Weights of a small GPT-style language model, trained from scratch on English Wikipedia: MLP 512 tanh GELU.
Each number is 128 + 24 x the weight over its row's rms, rounded and kept within 0 to 255. Layers, rows and columns count from 0. Numbers have three digits each. The size before them is the row's rms in percent of the matrix's.

# layer 2 MLP down, 128x512, rms 0.122, rows 0-127, columns 224-255
106:143083176164177118115096090154169150118171120171131139139174158112147130134081141140141127116126
097:130110111123114140124082148111096162137164080134131089140101160126135141177143074123117118136138
099:174120124126145125128158148161127061161103134127127138152103152121135083135093124150158142185130
096:156100137121107143088116087092097120118149163156146130113167127127125186109141104150120156120133
109:130176121126121130120141148189139126130131134126127151094107139116146129136107122151113139080131
100:117172096134106130119125129126128152152140082137141101124136106119117094109122101139168110120124
099:127093112122138109155129096135155153135126096119101103131116198102142197144148095123126114168132
098:123112149131144164124164102126142121110142131117160162090096108142148153103170160125091129172135
103:146146151134107168136109084157114119143117103135128102104148127143157108095062106102116169150121
101:158028129118132151123122139074155160172151098094158137128168126118118100110119136138127097098133
098:146141126158125135163120107170143144106147140145116176132136141138094121144176146123073145078136
105:123142127121137095136132115097110165132159137116168090094163182137144141134121121102107137137117
098:157102088148130138146095133145139122136161122112132139157116143134134127154150143151117125103142
103:130118119149134119182158126132066130116094094132146157127157150120132109119080121127120129186132
101:130165159115158142089122131161151083140144104093135076133131159121105142165107133105066121132102
101:111092120144091142135092147123115161096105092153173137107162101113144110149152101170120128084109
108:132078112107108107124104119109114143134146100142124101133164097111120146102096110130126155124134
100:152121143128111160153100097095117145077147133082095114116121099121093104159150095109177170090162
100:134125126131124161122107113138146120138160126118120152097167135113134139105086138125138153124116
105:132177122130156131118103148162100086164128149134121121104140144128131122099110167132105153162157
103:102137114113104120106176172103134134148132142125131135132143098142129097133137127089092156115149
098:119121152158135115110136069146109114108117139123149131167138109114133122142113134127137095153153
096:087125129132100144137138126149152145163132144089075083097101137119151126100133149157116179095129
099:134146130126109126173154124122116129125143157129113132118132114103156106102144110137126120119096
102:160127151121106165161125133119131150138132116135132174151161120105102139092149166140152138096089
099:176161135138125093120102128140129145129115079130148128126096127104146150108123126152138101114148
096:153118119134139112123151155130104126118125147141112138129156128127093128171117148110131161129172
098:136175126149147145138119154136154123133137161112107134148149131127169173154111158157127110190133
104:143127131160121155088140110158132118106136142145116115142095115125096150130173113132124129116110
092:101082107134125132118127131137133147124149143128141146152150164132134125103102128112099112133158
108:135137144117148158138137168184124109109111131102088152127092099123131122128176134103097124099174
092:108148108113107134099122125113118125133136120160121106106134095117143086128133121161125133146111
109:125130117128130090106098169143121125129144128074121128105147127137173114112104145172129163117138
098:114151109136111146087171104104097095149114134076112125138125126133136126088156101100092173097128
099:120112125141104124126109148116131125154114101096140099098123103147114113100156143104149110078158
098:155185163151128126111158146143109113134136133120101118145113077120112099138137135136115174138124
094:132104105133135146135145113130167186148133096081183152156120142121137129174119145078103132154118
107:138161098158107119147124107134091186143113124133129122140092122115106075055130157131125126072142
094:113111127155140107109102126128117110170107145127121123166101124111151130134152153149122154126107
100:164106116109101159163107149157141121134119114141101134110136136125110122133134141144132115158134
096:122177122149087163173110117170089134111122125116157108099142136102094114144139120108124095094062
099:141085172152112131157155119168164124127123124148159100112111100106133102099140125121110116113125
108:117117134138127156093107122097135125119161109136075092147116118128140130130113130150096094134146
101:081129097157141143095118158088115163165108148128121115112144098161155137112152110153124122194153
098:148108135141136148092094090113121104138098104156176133105138132132124182090148128103125150158120
095:123114130121145117121136121161125154135119118153138151098121166116163110114113140159155124095156
103:139061123123141137133069101122142185133172119146110143088142155115124145120150129142107115160143
101:125142164107077145121120146131122095128120159094128103130110128148146133116132115144127164111137
096:090178138125119138141112191126108169147114083148103154113126136118121104150169125152115095170126
103:113117094134164163156123110143130084122116085106129125106168140124072132150159138147115136116121
094:164147124122118137121138117108153157138136161143106180065114146139128117161080117122129156104156
102:154103161119115114164139129129126136143099155174131134131118117146148112056086106110091129159133
103:111100132126147138113130161090111097149151122140096139121163147158119145143117155083121090136128
098:132167120138134157129122089141133123141124150133126127136155126103108123097115133120123093100125
107:152140127097159147133147112094126165134107138164132176124151128097087133108160125085097151132077
106:136158145147157130131110157160111104139124113181120113082124115132150124153176151112095143141070
099:140131160152111109097117155131086063164151101155122119122113120129138129221149150170135115087127
094:101144147156082112090123119061095119134084084102136119112118145119160128090106078090145111137094
096:127145140133107163120148142129125092115108151155069108110152119131142128070142123124178146120135
094:112095130134101097161174163138128120114140092157059089177137102119134142107136118137136126134141
094:129149161129129142146147116141167142126109123171142121130145126112153177094135151137099125132140
106:105156147164127126136128139190087075130197156099133128165080095127133105130125123130091125139124
102:120109089122135179135121133106113131156105143094099080164095123090145117121101126082131128139138
106:141122107134144150150167108083165156153182113144147135113169116116103077102110130141131141097132
103:153124108127149141141124131098112117108147115124131136165135147127117154143120120150148118119142
099:119058104116143131148110166139136103159160161151127118105130168121139128128135168117146123139106
097:124139115152117127126123168156151104125099135156158154089162103107103157102132142111178079121137
096:133076124134123118136121145108083164135111102184132112147117124109135097139108121157144124137111
108:132156109142123134117173109144115115133134137101105128134095142136193125161175109096125148184124
106:112108150083138129154133088131166120158143110167059112150158124123128077121184137147152116110085
107:122130137110104118179167137115171124131135118134126106117118144137125115101127120144141128110123
095:117159122131108100115079188082130127149110133128164112116065111132111135137147127124124168148155
102:152161130115098135137099114170098125117146124142185120130142138119129128167101104124116126117141
101:099114153120157127112115162129105117107109131137060126128113139158112137078107122136141119112117
099:140117101155137146128107134123113097141177127111122176160104136136127131099141088162127137132148
101:133084158157149160127105154120162152167140148111119106130151141163129111132131144137143130142099
107:126152139137124176093165139096123136160095095179177092145122132139098100152109157160109153097146
109:185140148156123133159123122131118125132111115086173129116116119125078173146186130129085129119099
104:120127136131139139106180165160143107144162116123137151170117116119124133101084099172107093149128
099:118163114146132105131128114136128155102133140140119152169115163135128113125081105141146089102090
094:108089153138153093180114136121089134156120121124130145109129119111129117115145098143147165150102
090:141136136148106105122094130103093168132168128088119127100107118130115171133078100143114110189118
097:123170109149146124103118100144112117106114093155162123121166130124134149104163157124127120084133
094:098120100108167154144178151116128172141135105156145118118087182112113081145120141097170121089119
103:131141124130120137081111156128134136133120116126088181113101123132144144138152124121136118140109
099:138134116136137156135139117109104120140131142107153119106119137133121138158154122124147131119127
095:116109162100139154111148111142127128131119116155133105132134149111136149132158092141143093171143
095:098118095164104140092106108115182123174113132148132111125154166107181172127120154136122137129120
099:162103122125135100120148135135145097145140078138146136133149157108136152150109150152095137136153
094:078136130170091153090167083137161099109162136152128139110121129151137153101095120147097105174120
099:114140103113139125156133125122159095113134153159130125122130126144137100144142150171153135136126
094:136154086119122129128089102124099113143104119125143072098150135129148130127153129121107140134116
095:072136111117160150135109121127107140161081116105117138136133127143130117118149097159117161172103
103:150125106142114174154128109090121153081153136089100136124121140125148160127103143154119142168174
101:118134128142165167118162103120152131144176107157113126110137130125166119139108139132148135118123
105:129142105140142167129111156130120106116122123120127148147125145117137106146141111109114138126127
102:136065119124159139145104137123161124118119139138088137132159120129146149141082133115079119114084
097:099092147126120105128135157096133143101147131147083128136121105163105150118122128136104139145074
101:139132135133162113107098105148092075101113143149164067126136113110123156161112105128071076129116
102:128133169165109151149107123144111103155110123110172136130084126140088133175142103091170053105128
096:126145151135131101124142135044112126110137111144124127115114081143100142111125085105122138146136
106:113109160103137124152136096179127170112143158119151100119119148142138094118176169110150117094114
106:151148149131154126078090130127096116124136129121136140099119103127141064113106157135124167127158
102:149114136120092135125131155142134087147114133125179125136134177119102138163127117129151136147151
093:131187115130138176130135139157125104147154111174096133111131142136121125156093133119111180121122
101:126122164135086094143150118125178112130121140138140097130146105120093092143120118141166125112125
097:129166139120121112137106091179173163114144142122131139128133110102128101147149130091144121139124
098:097135107143135155169123152164106094132110104084102090113127112124090123115129136117154105119153
095:116081119118111137124119138098111095145150147132177211128131079141160118136125117101116162133136
100:145132103110100145148129118112132181112155138092150097127165106119133119123103102122115162118174
100:157118113121105109157121095164173135131132145109120138131142166121150146113182121142139092155123
106:147106139121132104141109123103129141162127139094148157142108155126126080152129129090155066146128
097:131136145115130139141128135107079164123146159181148109122142145149134113119151125110158156113144
100:125143142147161133142121157160124127136117107171131134155115111118132103189128135151089108140139
096:132090157158132147151111078175117165157146141165089113117148147119115147101149143119146125155123
095:164165139136158106167040107129102076153071121175138111150138092120140100136142141101154171141135
096:153086122133126120123117135122148121146157111161129120117142135092177155148113129104135120118137
099:101117169129122134134133093127111111123112126123134132125160095121141153122150128106149150218131
097:103117136134156178122127156115150149159152114108164107092124110111146107111112149160067156127116
097:145101116134124147141182128134153130110137090122129116137105095132139131109125141132108161111121
097:151201119112127126105183075128131132106126118143083101171128141094128107130130128148156099108177
105:155131144131140135079118140143150112152106101140137134147120121142119182156123121141102109207113
109:145168105111139151142096172138131103087153114164145077145134131102127136154157125135170096088135
097:118152127109125101163174124116108094137149134091160132144149151136123119101100089134102080123121
102:108141138122116129135113153147120127165128078141133101107161102113143147143139126116184151094110
095:099171089139136143145108173141137136101152127174132133125176100116134080165111146166145110100150
107:106149087136135123139118160128102103151110110136079190153137141135130155134122186130163112132141
091:132121171147151140151107183110149124146140115099135132132134109144162113116116127087140093115132